config.yaml
n_kv_head: 4
positions: "rope"
rope_base: 10000.0
bias: "none"
init_std_up: 0.0411
init_std_down: 0.0291
optimizer: "muon_variant"
beta1: 0.95
Each number is 50 + 10 x the weight over the matrix's rms, rounded and kept within 0 to 99. Layers, rows and columns count from 0.

# layer 3 MLP up, 256x128, rms 0.369, rows 204-222, columns 0-127
48 34 52 52 64 46 36 43 42 43 48 47 43 53 76 42 63 47 32 46 50 36 63 62 39 54 39 45 53 57 43 59 56 46 49 40 57 44 56 57 47 56 53 56 62 64 44 46 46 45 58 44 52 40 52 48 51 47 52 39 50 42 34 65 63 46 41 37 30 51 76 45 35 54 50 40 55 50 40 34 52 37 48 60 37 31 54 58 52 49 51 41 48 48 43 61 60 56 39 48 58 39 39 53 60 41 55 61 51 52 55 55 40 46 25 44 60 47 48 48 51 61 40 62 29 70 24 36
52 45 59 50 38 46 46 48 42 46 61 67 42 47 31 39 45 55 34 68 56 56 68 45 49 59 43 73 52 52 52 46 43 57 31 54 50 57 57 51 69 50 63 49 41 42 37 40 52 35 42 48 53 46 56 42 49 39 35 52 57 52 57 49 49 66 34 55 45 47 59 58 51 43 63 33 41 61 54 61 64 30 55 56 58 39 56 41 57 65 55 69 44 49 55 42 51 54 45 61 23 33 57 50 45 55 45 43 53 55 39 41 35 46 50 45 49 31 55 57 34 55 61 56 43 62 50 51
45 47 46 52 45 47 57 53 29 37 36 57 45 55 59 61 53 59 52 60 43 42 53 47 49 52 53 53 59 42 45 35 53 42 65 49 57 40 47 56 39 63 60 51 44 36 69 62 47 48 35 64 48 44 33 54 53 32 37 55 59 40 46 56 52 51 63 53 46 39 50 32 65 58 42 20 65 55 62 60 49 61 41 41 55 36 45 65 54 54 47 42 37 50 39 42 59 67 59 44 58 32 64 53 51 49 40 44 57 50 39 39 64 58 46 45 49 70 43 51 50 44 40 39 68 51 65 47
38 60 32 31 61 51 44 54 20 39 60 52 34 46 55 56 37 53 41 53 34 74 54 51 48 65 45 52 61 54 57 50 55 50 49 50 44 42 38 57 52 60 46 32 32 45 46 68 52 58 51 54 43 62 53 49 59 46 53 48 44 62 41 42 58 49 36 56 54 48 51 62 59 59 44 55 46 39 38 49 45 50 38 54 40 49 53 44 44 45 36 60 36 57 67 49 47 52 51 67 46 56 37 43 65 41 40 59 53 25 44 52 65 45 38 43 50 67 39 46 53 51 37 51 43 57 47 60
54 42 58 48 49 34 31 57 46 55 41 49 39 55 36 46 61 51 51 50 47 63 39 57 55 41 59 62 50 56 24 53 41 45 51 56 44 48 40 44 52 51 59 68 39 53 48 48 62 53 58 52 53 66 36 46 52 57 50 64 59 48 45 48 59 51 40 53 59 39 55 49 64 52 44 24 46 62 65 50 66 51 53 33 42 57 69 46 47 65 46 46 52 39 50 56 49 49 43 55 46 57 41 55 55 47 60 43 32 45 44 41 44 36 52 40 44 51 45 48 34 40 49 67 42 75 64 68
45 50 59 45 41 58 46 59 51 38 45 48 57 34 55 68 38 51 62 65 68 40 48 53 45 52 54 52 44 46 53 48 49 40 44 44 66 46 74 50 51 59 49 59 61 49 49 52 49 39 49 49 39 63 65 55 39 43 49 39 56 56 44 50 52 58 52 47 60 47 67 63 63 33 48 34 58 30 61 44 51 57 54 68 41 38 41 53 43 46 31 49 51 54 52 51 56 16 55 67 45 70 55 47 35 45 58 50 53 52 28 43 55 23 66 57 58 53 39 70 56 72 47 67 36 55 44 53
56 47 47 48 54 50 42 43 49 55 58 53 31 62 58 63 56 39 47 46 44 51 51 52 59 45 46 37 66 52 63 53 60 48 28 45 43 33 48 71 46 67 60 54 60 68 59 52 46 47 51 49 62 42 60 48 52 61 55 59 59 45 48 59 36 52 73 58 51 43 66 49 56 44 36 37 47 43 48 49 45 59 52 56 51 32 44 57 56 36 37 49 35 51 57 61 50 47 58 62 45 62 53 46 52 67 59 51 48 29 60 27 43 36 63 56 36 34 54 51 46 49 30 35 43 47 43 56
29 46 67 48 28 57 41 45 62 61 54 61 47 36 38 41 35 45 42 46 51 49 56 43 51 61 34 56 53 24 46 35 68 50 49 55 58 49 54 62 57 48 55 58 49 75 48 32 47 50 61 34 65 51 35 49 56 78 57 52 47 55 44 35 63 57 52 46 32 30 34 62 41 43 44 58 62 54 55 54 35 66 36 74 41 68 62 48 44 45 59 49 52 38 57 53 61 45 55 51 31 55 58 48 60 47 27 66 41 61 55 46 26 37 49 69 62 61 49 57 54 65 64 49 41 34 48 33
55 55 61 37 66 43 25 41 64 45 58 33 39 51 44 66 52 64 34 62 54 70 64 59 33 54 65 60 43 54 56 54 50 37 70 42 69 57 55 57 55 47 48 52 50 35 42 37 43 34 46 56 43 47 40 65 44 47 45 35 60 51 46 48 42 49 38 52 43 52 34 43 45 58 43 59 37 43 53 51 51 60 38 29 43 47 53 45 30 59 48 43 63 56 60 32 35 49 48 43 57 42 52 51 44 59 46 37 46 66 72 48 37 63 48 51 42 65 54 67 43 41 51 49 64 54 38 65
46 61 51 53 61 48 47 64 48 51 46 47 69 67 28 61 66 56 68 53 49 35 50 46 53 50 73 43 59 61 67 55 53 77 55 52 43 42 38 45 53 65 66 63 52 51 68 58 38 63 61 53 60 37 44 40 41 51 33 67 39 30 43 58 58 48 51 74 50 53 59 49 34 41 35 52 51 50 51 42 52 48 33 44 54 42 70 49 56 42 51 50 52 33 53 49 60 48 37 35 52 28 46 39 55 71 43 52 38 51 26 52 43 35 48 61 44 39 50 55 71 52 41 30 46 50 47 40
77 38 55 51 66 39 48 56 48 49 40 23 36 47 64 27 60 58 53 49 62 44 37 41 53 65 40 35 62 55 56 46 54 46 70 49 57 45 69 55 58 54 41 48 49 38 59 52 41 43 40 71 61 46 65 42 43 54 57 36 46 50 26 61 58 58 45 48 51 42 52 43 68 43 51 50 48 53 55 53 34 43 47 38 42 52 35 41 44 54 53 53 54 61 53 49 46 47 38 56 58 55 52 44 56 35 44 45 60 61 45 56 42 56 36 64 59 55 49 63 63 48 59 59 51 60 60 44
72 52 72 36 53 63 38 38 43 47 50 52 45 62 50 41 59 48 57 57 41 56 47 44 51 44 54 37 56 54 49 20 62 43 91 54 52 49 58 55 58 39 57 28 37 42 48 54 51 46 41 40 52 47 51 62 57 61 51 45 46 70 74 57 73 35 45 45 48 60 45 45 37 58 38 46 57 55 52 67 36 33 61 75 60 58 55 47 41 30 60 46 44 31 46 61 63 53 44 58 45 52 45 33 62 64 56 36 52 47 68 49 29 49 32 44 57 44 44 42 45 37 51 32 57 45 73 57
70 53 52 39 51 40 59 48 47 45 43 46 59 50 61 58 56 52 51 49 60 71 47 54 62 37 34 48 49 51 52 48 35 51 48 60 65 44 47 48 50 30 44 56 54 52 44 73 64 62 43 57 44 48 48 56 57 35 50 64 55 47 52 45 69 50 37 44 32 45 51 44 44 59 45 52 51 26 51 64 53 50 33 48 45 38 42 53 56 31 46 57 54 49 76 33 57 51 47 54 56 43 50 60 46 52 52 44 40 60 68 75 50 56 57 43 43 46 45 41 66 49 41 51 57 39 39 42
53 35 43 39 48 42 47 56 62 59 48 53 65 47 46 60 40 61 51 47 44 56 49 60 44 56 42 29 47 48 77 59 35 41 54 40 76 56 64 57 37 39 36 48 48 52 41 59 42 57 49 60 64 48 57 54 58 54 70 40 51 46 46 66 61 42 29 46 47 63 56 59 67 64 48 48 39 44 53 56 34 46 51 49 55 53 59 64 50 61 52 60 39 55 38 39 61 35 63 61 46 49 33 42 52 46 43 62 26 48 55 46 39 51 23 49 49 58 44 37 53 44 51 48 46 62 30 56
61 49 56 53 58 46 46 74 40 49 43 66 52 38 52 44 54 55 58 52 66 49 38 37 48 53 39 47 61 59 46 50 38 56 54 66 47 67 53 41 57 44 40 58 39 54 41 37 51 49 72 46 47 59 44 25 36 63 44 39 52 46 45 47 57 41 45 33 46 44 54 44 43 60 54 43 44 42 49 52 58 51 52 44 37 37 47 38 48 55 46 54 59 51 53 44 49 55 51 49 39 51 49 50 50 45 45 51 41 50 53 33 61 42 42 65 50 63 68 47 40 32 46 52 39 39 47 71
60 61 55 57 60 67 32 63 52 57 53 52 39 52 39 68 37 51 63 38 49 56 44 48 29 44 47 44 54 48 67 53 43 55 49 57 52 45 52 50 61 51 53 53 52 50 49 63 46 47 49 42 60 52 27 55 44 53 46 47 52 49 51 46 69 45 62 61 49 58 58 56 66 60 36 51 40 43 54 45 52 38 38 47 57 42 31 56 61 50 48 61 36 60 68 49 49 43 44 40 59 59 58 55 52 47 31 45 55 59 36 50 50 46 56 67 59 35 41 47 45 29 33 35 61 38 24 39
51 47 60 44 54 29 49 89 54 50 36 52 44 47 42 49 64 60 63 44 44 44 47 38 41 51 44 57 49 40 46 57 46 57 28 62 48 43 31 43 61 42 50 54 35 61 43 35 59 43 75 65 44 47 46 56 52 55 57 53 46 37 44 36 61 48 51 68 41 44 37 46 51 59 48 50 64 45 62 46 57 39 59 52 59 46 38 41 51 53 48 36 44 69 37 32 50 41 35 53 44 45 65 68 37 52 49 42 25 52 46 47 68 65 56 41 55 39 45 31 62 31 54 61 57 45 49 44
61 64 43 45 51 70 42 34 50 42 50 59 55 55 48 47 39 51 57 35 49 57 53 41 52 53 55 30 53 66 49 47 49 40 42 50 47 38 49 46 43 46 49 55 61 40 50 57 38 38 60 51 59 65 60 51 46 59 46 35 57 50 37 52 55 44 65 70 47 39 46 46 45 65 57 67 45 68 63 48 50 73 58 56 36 36 53 43 46 51 58 50 53 49 26 54 46 53 65 58 56 38 57 46 44 34 34 71 58 45 41 42 51 72 44 38 51 60 46 61 36 67 42 53 60 57 46 40
41 48 57 68 50 43 48 54 31 31 44 34 42 66 49 52 46 59 32 53 39 48 45 55 27 44 59 58 59 43 29 41 60 64 57 39 53 36 52 41 49 59 50 61 49 67 48 49 48 44 54 48 57 58 42 44 53 55 61 28 35 36 56 53 67 50 49 43 50 53 41 65 52 44 69 38 45 46 42 38 49 31 21 54 57 40 40 54 50 43 52 40 36 56 46 52 40 79 52 51 55 59 63 48 61 44 49 46 35 50 58 46 42 31 47 46 57 48 50 71 46 41 70 52 61 59 46 54
# layer 3 MLP down (transposed), 256x128, rms 0.194, rows 204-221, columns 0-127
58 64 41 55 41 50 69 64 42 57 49 76 72 48 34 66 34 30 48 53 52 65 48 32 54 43 59 51 39 54 59 44 60 52 45 54 33 33 43 66 58 42 60 46 61 57 44 62 60 49 51 59 50 40 41 50 74 49 43 45 45 60 60 43 61 50 52 63 69 53 36 45 53 52 54 51 50 82 52 40 58 59 37 55 41 65 61 50 40 63 38 39 51 43 41 49 46 45 68 58 47 68 54 59 33 62 57 47 46 56 33 56 37 57 56 62 51 49 49 46 53 50 45 37 53 29 62 50
48 63 36 26 38 50 40 56 48 61 44 38 59 36 61 43 50 43 37 49 53 44 69 55 38 39 69 68 57 63 45 67 62 59 41 61 30 56 54 48 65 32 43 52 58 57 45 52 70 52 41 54 64 57 53 54 50 40 39 43 55 45 50 54 54 44 43 52 60 40 55 50 42 58 46 40 39 52 44 53 42 34 23 36 30 48 41 57 54 47 45 62 42 61 50 63 52 56 29 47 65 40 50 50 41 44 59 55 54 53 42 35 48 57 44 60 31 49 55 58 60 45 50 54 45 56 42 61
52 57 53 48 46 53 41 36 47 38 44 36 40 54 26 55 44 47 60 51 41 42 56 52 65 43 42 53 29 55 51 42 55 51 32 50 42 56 58 50 59 46 45 51 38 45 45 63 57 59 41 35 28 44 47 36 59 41 60 41 46 22 43 42 45 40 47 31 55 36 64 54 40 46 42 42 24 51 53 51 45 44 50 58 66 52 47 48 56 49 41 48 49 40 46 38 33 33 28 60 37 53 48 54 65 47 36 50 46 42 61 60 57 30 65 53 59 39 46 43 51 34 34 29 38 58 38 50
61 53 55 38 61 55 51 56 72 55 34 54 35 78 54 52 53 38 55 51 41 40 49 46 49 65 57 63 55 43 51 49 41 44 59 38 62 53 48 53 67 51 55 50 53 71 38 54 37 55 72 32 63 53 48 67 45 38 66 48 49 49 52 31 45 59 74 71 46 47 57 56 39 46 60 51 74 72 46 51 44 62 57 53 37 64 42 64 39 56 49 57 46 66 44 54 65 63 47 36 57 61 36 51 59 54 54 44 52 61 44 44 56 53 49 52 35 59 65 46 44 46 36 47 49 70 48 48
42 44 52 32 48 41 49 62 60 42 45 66 60 39 46 53 65 43 46 46 53 56 53 66 42 42 61 39 59 65 51 38 66 42 64 43 73 48 42 60 41 59 75 46 47 49 59 58 59 44 47 63 50 45 47 51 59 65 56 73 28 58 55 50 57 59 56 52 49 55 37 41 41 70 48 32 59 38 58 49 41 62 36 51 52 47 51 48 63 55 34 48 53 46 58 50 55 68 50 61 49 52 61 53 49 59 48 51 49 56 48 40 50 46 43 38 41 55 50 36 62 74 51 47 49 37 58 42
58 67 53 39 45 65 33 48 41 65 51 44 59 50 55 64 51 30 54 50 74 59 61 51 42 47 47 48 54 48 49 33 37 45 48 30 52 46 36 55 64 54 39 57 45 43 36 34 53 57 71 41 56 41 57 51 44 44 53 49 60 64 47 54 49 51 50 46 51 67 63 45 53 40 52 59 63 46 44 52 40 47 53 52 47 65 46 62 48 45 55 54 73 44 54 63 40 46 69 56 51 52 33 51 62 57 50 59 42 52 53 45 66 48 57 45 34 48 39 64 48 48 49 47 58 29 35 51
62 44 39 52 54 55 62 44 44 46 46 46 53 42 78 33 54 36 35 58 51 38 59 47 56 50 39 53 50 44 43 54 60 57 43 55 42 49 48 44 59 50 44 57 69 33 47 42 51 62 56 54 51 49 43 48 54 72 69 61 60 39 38 48 57 46 55 63 61 68 58 48 73 52 53 63 43 42 43 55 38 59 59 45 53 53 49 66 60 42 61 58 47 45 67 72 26 66 64 39 45 37 36 51 50 63 35 66 43 44 46 54 56 51 47 44 58 55 39 49 55 62 48 43 48 53 36 56
42 46 72 52 47 58 52 51 60 40 52 51 48 53 37 53 50 55 45 53 43 52 46 55 45 67 57 46 54 51 63 60 60 48 38 28 59 53 46 39 45 57 63 39 53 34 46 49 28 40 52 45 55 61 55 47 49 43 48 56 43 63 36 61 45 49 61 41 64 60 52 42 59 37 41 51 57 43 39 56 61 40 58 45 47 41 40 55 36 43 20 55 66 52 48 39 68 55 64 49 57 58 60 35 59 51 41 57 66 43 65 35 82 56 34 56 33 48 31 43 38 67 51 50 54 40 46 64
61 45 40 58 38 54 61 32 39 52 31 61 31 50 44 70 65 49 53 54 52 62 59 38 38 54 63 36 49 50 71 57 65 55 48 60 53 41 45 57 36 60 64 65 55 57 38 48 37 40 52 39 59 44 38 35 68 45 64 59 59 46 57 44 55 59 45 57 51 54 44 57 46 45 57 49 53 49 55 65 48 50 56 59 50 46 63 54 51 31 41 56 68 51 53 52 45 33 49 49 63 43 50 53 46 54 37 52 51 44 40 62 62 39 50 45 50 50 51 55 47 63 56 25 65 48 58 31
54 50 36 42 60 46 42 50 28 36 45 57 58 42 56 30 61 47 43 44 47 44 48 40 27 58 37 40 54 31 56 62 73 53 63 41 57 54 61 53 53 58 36 60 49 64 48 43 55 40 35 51 44 50 34 49 69 46 61 53 53 32 45 52 48 42 50 65 56 32 41 44 51 50 39 58 53 57 48 37 47 53 62 42 48 25 35 59 61 53 46 44 40 64 52 57 35 64 36 60 32 55 57 41 54 38 59 56 47 35 36 50 38 43 50 49 51 60 44 50 73 45 41 44 53 46 30 53
33 56 56 47 26 42 75 74 61 58 60 34 74 71 52 35 50 51 52 45 49 56 42 51 42 62 53 39 57 50 49 49 45 43 57 47 35 51 48 37 34 50 41 45 61 40 52 58 53 41 42 55 49 62 53 39 68 40 59 53 49 62 62 38 43 56 58 44 41 43 61 59 28 58 54 47 57 30 53 43 54 47 54 57 40 60 53 50 37 56 64 51 38 51 50 63 50 59 49 47 50 55 57 65 55 52 46 44 52 41 43 48 41 42 59 49 51 49 68 46 51 41 46 39 34 73 43 65
58 66 41 61 62 37 52 36 31 58 67 51 57 56 50 51 46 54 44 52 49 71 47 59 42 61 57 50 67 56 66 32 59 29 45 58 49 52 33 55 40 40 53 44 41 52 49 47 37 47 45 67 50 54 50 56 43 63 59 73 38 67 68 43 62 33 37 65 49 62 58 66 62 59 52 54 41 64 49 51 49 59 52 70 45 60 64 36 49 33 50 43 41 62 27 32 67 57 44 55 23 47 49 42 36 55 41 34 56 65 39 32 63 37 37 64 59 54 42 46 52 54 67 34 38 42 60 58
47 59 47 60 59 59 46 55 49 58 53 42 37 61 65 41 46 46 53 51 58 55 55 44 52 66 49 40 51 58 46 46 42 50 48 50 41 55 25 46 44 54 56 38 51 54 53 31 55 49 33 43 45 47 47 49 55 50 67 60 54 68 68 37 47 56 40 65 38 51 52 56 53 82 53 69 53 35 40 48 63 54 41 48 27 41 51 47 51 53 60 53 40 58 60 53 56 63 63 43 37 41 58 53 45 61 59 51 36 70 54 64 55 47 64 28 40 57 40 59 53 32 61 48 39 48 66 46
66 46 70 54 67 70 46 63 61 37 48 51 36 57 41 67 57 51 61 47 60 42 61 44 36 58 63 51 63 57 42 53 30 58 58 46 54 63 50 28 42 65 53 47 52 42 61 63 61 51 50 58 58 43 53 51 60 54 62 55 44 63 47 52 46 61 39 55 59 58 52 47 61 62 54 54 50 54 76 62 57 58 50 53 49 47 62 53 58 55 48 45 35 52 61 43 52 54 70 51 48 61 56 72 43 52 38 42 55 54 64 31 49 56 31 46 57 36 36 52 58 75 41 33 50 65 56 39
63 49 49 20 41 43 48 59 61 54 47 38 86 42 57 57 53 42 67 39 51 36 45 43 46 49 54 52 59 40 57 48 33 58 50 58 60 49 54 49 71 35 64 43 42 47 51 39 55 49 56 44 57 47 48 49 52 69 57 60 37 49 27 56 63 49 62 38 50 53 55 42 44 46 38 57 39 61 63 67 51 43 50 46 58 56 47 38 60 54 60 50 56 41 58 34 52 42 55 48 59 62 60 56 48 51 62 73 56 43 26 53 67 48 57 58 48 46 53 56 58 52 43 46 42 56 65 55
51 54 63 49 52 44 44 50 62 52 49 42 35 57 43 61 44 46 34 36 64 57 53 51 59 61 46 35 37 61 52 56 49 53 49 58 34 62 58 41 58 59 36 57 53 52 56 32 66 30 64 32 41 46 46 57 40 69 47 50 54 49 68 54 57 53 41 61 42 44 59 58 43 47 53 50 32 55 42 47 40 38 53 51 51 49 50 47 59 47 51 59 55 35 58 28 58 57 45 65 35 63 57 58 44 48 55 50 38 41 39 52 62 47 57 31 47 50 50 45 58 25 43 55 42 49 47 52
59 56 65 56 52 59 29 42 59 46 44 49 40 57 53 48 60 43 63 39 36 55 49 44 58 44 46 45 54 60 47 55 78 51 63 52 67 41 47 65 57 56 50 47 88 42 46 25 44 60 60 55 52 52 51 55 60 34 41 33 55 39 37 62 56 29 63 53 64 48 62 42 45 64 56 45 44 41 50 57 58 38 43 66 71 51 43 69 48 50 64 33 32 57 57 44 43 52 53 58 33 54 52 73 50 24 27 46 45 38 48 63 46 53 49 54 50 47 45 65 42 50 44 75 57 46 40 53
45 62 55 46 66 46 54 66 51 48 64 37 53 45 59 47 48 56 53 33 52 52 52 61 42 74 59 41 49 55 46 59 54 54 24 51 40 36 49 53 60 50 46 45 42 35 41 34 30 53 63 55 48 50 52 50 59 41 49 52 54 44 51 67 40 38 49 47 60 41 62 45 61 48 27 51 37 60 46 47 41 41 64 35 52 48 70 38 59 51 58 48 47 44 24 65 40 40 36 52 28 58 61 58 43 53 51 46 40 57 50 45 50 57 48 48 33 49 46 52 49 46 54 42 42 50 45 63
# layer 3 MLP gate, 256x128, rms 0.342, rows 205-222, columns 0-127
60 56 36 44 56 55 62 51 44 58 57 34 51 41 50 68 81 52 64 40 54 54 47 51 49 59 47 37 51 61 52 41 52 43 66 40 52 65 38 36 55 54 30 60 40 37 55 42 69 73 42 61 18 38 58 52 42 61 62 37 60 46 47 45 45 58 48 45 44 66 57 38 47 49 39 29 48 49 55 48 57 54 59 47 44 50 44 49 42 53 36 53 51 40 66 34 48 48 59 47 67 54 61 60 47 56 57 54 55 47 52 53 40 32 72 52 55 46 52 43 58 60 49 43 61 57 57 43
47 49 60 50 52 63 57 48 50 57 74 51 55 43 47 34 45 34 38 41 48 55 67 39 50 63 38 54 55 44 53 51 35 48 47 59 59 44 75 52 66 43 46 53 54 47 62 23 59 61 59 47 50 57 47 52 35 65 42 57 35 75 49 53 42 54 42 55 44 58 63 51 32 57 53 59 43 51 40 50 50 73 47 53 40 51 54 52 47 42 48 63 58 23 49 52 45 33 40 62 36 66 44 43 33 38 41 43 60 54 49 58 26 48 58 29 35 34 38 47 78 51 59 35 37 30 41 60
50 51 45 43 68 41 44 49 41 68 53 40 35 59 59 61 49 31 48 48 34 59 42 38 54 60 57 50 64 48 36 70 54 65 54 47 80 51 47 55 48 43 48 58 45 46 48 66 50 56 57 42 50 37 48 50 43 61 50 42 55 50 53 25 55 46 39 32 55 57 42 39 43 47 50 47 33 64 55 58 58 44 57 57 47 45 56 51 33 58 48 73 52 58 65 77 47 51 63 53 61 45 32 62 56 37 49 51 60 59 51 45 56 43 53 44 45 62 30 51 36 60 20 49 49 52 54 53
60 46 52 54 30 49 57 29 44 45 37 43 32 57 44 63 38 43 59 36 66 47 30 56 41 63 32 53 62 44 44 34 64 58 48 50 40 41 43 60 44 59 42 54 42 61 52 45 57 43 33 54 57 47 38 60 60 49 49 49 71 31 59 54 52 59 48 68 45 44 36 45 58 57 52 49 55 49 53 33 52 43 90 57 41 52 47 28 56 48 39 61 39 50 49 63 48 50 51 49 33 48 48 47 62 38 38 39 57 38 44 59 78 41 61 53 48 36 54 48 48 43 58 56 43 62 45 36
49 51 54 65 52 49 43 40 30 52 40 50 43 54 55 29 59 51 51 61 51 32 54 50 44 38 36 55 59 55 45 60 49 61 54 62 42 59 58 75 37 74 43 46 26 57 41 35 47 35 54 41 47 42 39 42 49 34 47 43 76 58 53 44 55 43 62 43 48 49 41 43 47 49 73 49 40 48 39 44 59 38 48 41 58 50 65 53 56 55 48 53 61 57 35 56 45 67 57 55 52 49 59 50 60 50 56 49 51 57 55 39 39 43 57 51 67 43 43 47 45 47 38 43 57 29 54 42
55 44 43 51 52 46 63 54 51 51 48 54 40 33 56 58 52 46 56 54 58 62 39 59 52 64 43 70 71 47 33 55 44 37 74 56 55 71 48 56 40 40 38 61 61 47 54 50 58 39 41 46 40 65 48 68 43 50 34 52 38 53 31 67 53 45 61 75 45 49 32 36 49 48 44 43 53 53 59 54 51 57 45 52 51 53 43 46 44 48 47 62 43 40 33 60 38 48 53 60 56 54 54 52 49 45 48 43 50 52 70 49 46 50 38 62 46 63 51 49 42 48 43 51 49 50 35 45
61 56 60 57 66 49 53 41 46 53 54 43 60 59 51 44 61 43 55 44 62 42 61 55 64 44 49 49 56 79 39 44 58 56 50 59 61 43 58 49 62 42 28 52 57 50 51 53 51 49 38 49 45 34 60 28 54 42 47 48 51 29 59 42 57 63 48 44 40 51 52 43 53 43 54 54 51 52 46 45 38 43 53 55 67 41 50 40 60 61 73 47 55 44 66 61 47 50 34 60 39 50 53 65 44 57 57 37 52 60 52 65 42 39 67 28 57 54 52 64 67 53 51 30 55 58 57 32
67 68 46 62 45 52 50 49 53 69 63 36 49 50 46 44 49 40 46 57 45 29 52 45 51 50 66 49 54 55 75 38 50 48 48 61 50 59 58 58 29 37 46 76 43 46 59 31 40 49 47 53 47 48 43 58 55 37 78 58 75 51 42 41 41 44 41 43 43 52 64 56 29 52 58 49 53 52 33 59 49 66 44 50 39 54 22 36 50 45 62 43 66 44 49 46 58 34 53 41 44 63 40 54 43 43 35 55 66 51 68 52 44 50 51 59 58 47 53 36 47 47 54 41 32 62 49 52
39 61 57 43 65 48 50 41 49 55 42 60 37 43 48 52 61 44 64 53 36 55 37 31 64 56 49 29 60 61 64 58 36 69 54 48 66 65 41 44 26 39 60 48 47 65 43 40 46 55 60 61 51 37 52 49 33 58 40 54 74 38 41 47 49 40 33 60 30 58 44 44 35 68 55 54 50 53 39 38 52 56 43 50 43 58 47 53 60 37 70 45 52 46 39 37 56 43 57 52 42 28 46 47 52 63 54 46 52 54 42 52 48 34 33 49 56 54 53 60 45 53 23 46 50 54 37 63
55 65 64 50 43 60 38 32 29 56 65 50 32 58 55 74 43 57 46 58 60 35 43 71 47 46 61 48 44 73 55 44 53 44 57 48 45 54 41 62 47 44 50 52 38 32 44 44 41 64 36 51 35 59 24 52 48 47 52 51 70 43 68 54 60 49 59 50 49 64 51 33 62 35 50 48 52 61 56 33 53 42 43 60 46 70 46 49 58 46 61 48 42 67 36 48 59 50 47 57 48 37 51 56 49 51 44 37 52 45 53 46 45 57 54 40 53 60 42 70 49 51 60 51 52 51 47 62
52 52 62 34 44 53 38 55 54 38 57 61 36 69 50 50 52 53 40 47 44 73 60 58 49 33 56 67 51 61 54 31 46 53 62 76 57 44 51 67 59 41 54 61 52 50 51 40 54 41 38 42 47 35 53 54 52 38 37 39 49 57 41 23 53 28 53 46 34 46 47 44 55 64 38 47 40 36 41 51 29 30 43 70 47 47 33 47 46 35 64 48 51 66 47 52 59 38 36 53 54 59 44 49 53 51 43 16 59 68 65 59 37 52 46 54 45 53 49 60 60 53 50 39 51 61 61 43
46 54 48 52 37 51 60 58 38 50 44 59 64 55 58 26 58 51 51 56 57 62 52 37 49 48 66 48 53 42 72 47 59 42 69 49 38 42 50 43 46 50 44 61 44 35 69 43 45 46 50 54 49 44 57 45 51 62 53 51 72 53 60 60 43 39 54 61 60 44 44 63 62 40 39 66 42 54 34 53 52 52 69 56 37 47 42 58 60 59 60 54 54 33 33 61 44 54 47 47 45 40 43 60 58 62 56 23 76 48 44 51 51 53 57 48 41 57 45 46 49 30 42 42 56 48 50 43
44 50 36 55 62 43 55 60 46 42 63 43 45 40 47 58 81 52 38 49 52 36 30 32 52 45 53 50 62 67 50 46 59 48 43 52 41 33 47 46 59 61 54 57 40 46 51 45 56 43 39 35 52 49 49 53 45 34 48 50 55 48 51 52 49 27 67 62 48 40 50 48 57 51 41 50 52 55 47 52 36 50 47 76 63 44 53 40 58 48 48 55 79 56 65 54 40 69 44 55 33 39 62 41 40 66 39 57 54 49 59 39 64 52 71 50 57 43 50 60 60 43 51 56 61 44 60 42
58 67 67 67 51 44 44 66 40 66 38 67 49 21 50 36 49 50 37 64 55 50 43 47 39 60 33 46 53 60 39 59 32 58 57 47 40 60 53 49 49 48 49 44 40 67 43 55 52 51 57 50 59 72 59 66 51 47 54 53 52 47 42 50 54 43 44 34 42 33 61 50 40 56 47 49 69 52 46 50 46 54 60 37 44 40 45 38 32 56 50 36 63 70 39 45 49 72 41 55 45 55 57 35 39 53 64 36 44 48 67 28 50 40 35 50 42 51 50 52 33 47 49 52 51 39 46 43
65 38 29 39 66 46 61 43 51 48 56 52 43 23 34 48 40 54 45 43 62 47 42 49 31 46 49 52 58 48 52 57 39 59 53 60 27 52 45 42 58 59 57 62 50 54 27 64 37 58 47 49 64 62 30 57 49 50 52 52 61 51 56 55 45 63 40 75 31 43 66 53 54 52 49 61 26 56 54 56 47 50 49 39 60 64 41 57 54 63 48 49 40 35 61 44 55 56 51 49 52 60 52 40 48 45 24 49 47 62 54 52 54 58 60 61 52 79 34 51 50 43 42 56 58 51 52 42
53 41 44 56 51 44 66 38 65 40 60 58 44 49 47 43 55 58 38 45 64 57 54 60 51 43 53 62 62 45 53 53 49 47 38 36 54 60 59 28 45 52 46 67 53 45 65 58 42 50 36 60 50 40 56 60 52 42 67 56 65 71 57 46 43 54 61 49 55 36 43 70 55 42 57 58 49 54 42 49 36 59 47 49 50 65 59 51 57 42 37 72 67 47 51 68 42 57 57 37 39 36 36 36 64 42 38 34 54 49 49 29 45 37 51 51 52 59 60 50 35 61 41 40 48 48 36 49
53 40 44 64 60 57 62 62 59 52 52 34 46 45 48 45 51 53 58 49 59 52 39 42 50 47 41 46 52 47 45 59 53 46 60 49 46 57 56 40 41 58 41 62 71 30 48 58 32 65 67 59 52 58 48 59 35 46 55 43 26 46 48 42 65 51 45 47 72 49 56 36 44 47 50 62 37 49 66 65 53 61 51 42 51 48 47 45 35 43 56 42 55 33 40 47 61 65 34 59 50 55 38 60 51 34 29 39 58 56 47 61 61 56 54 55 55 55 45 56 51 40 57 52 54 44 47 49
69 45 41 64 49 50 63 65 52 63 59 54 56 52 67 43 57 43 43 53 64 52 40 49 52 44 46 37 40 46 67 39 44 52 41 64 49 54 34 61 61 46 57 50 53 45 58 48 55 67 40 40 34 26 40 43 68 59 50 48 65 52 44 52 46 68 60 43 56 45 83 52 54 51 62 44 50 36 41 48 63 50 50 47 48 43 51 38 60 52 32 42 60 41 34 57 50 43 42 54 49 58 39 64 51 52 61 61 60 65 52 51 63 48 67 40 44 28 54 48 41 68 32 52 39 52 47 32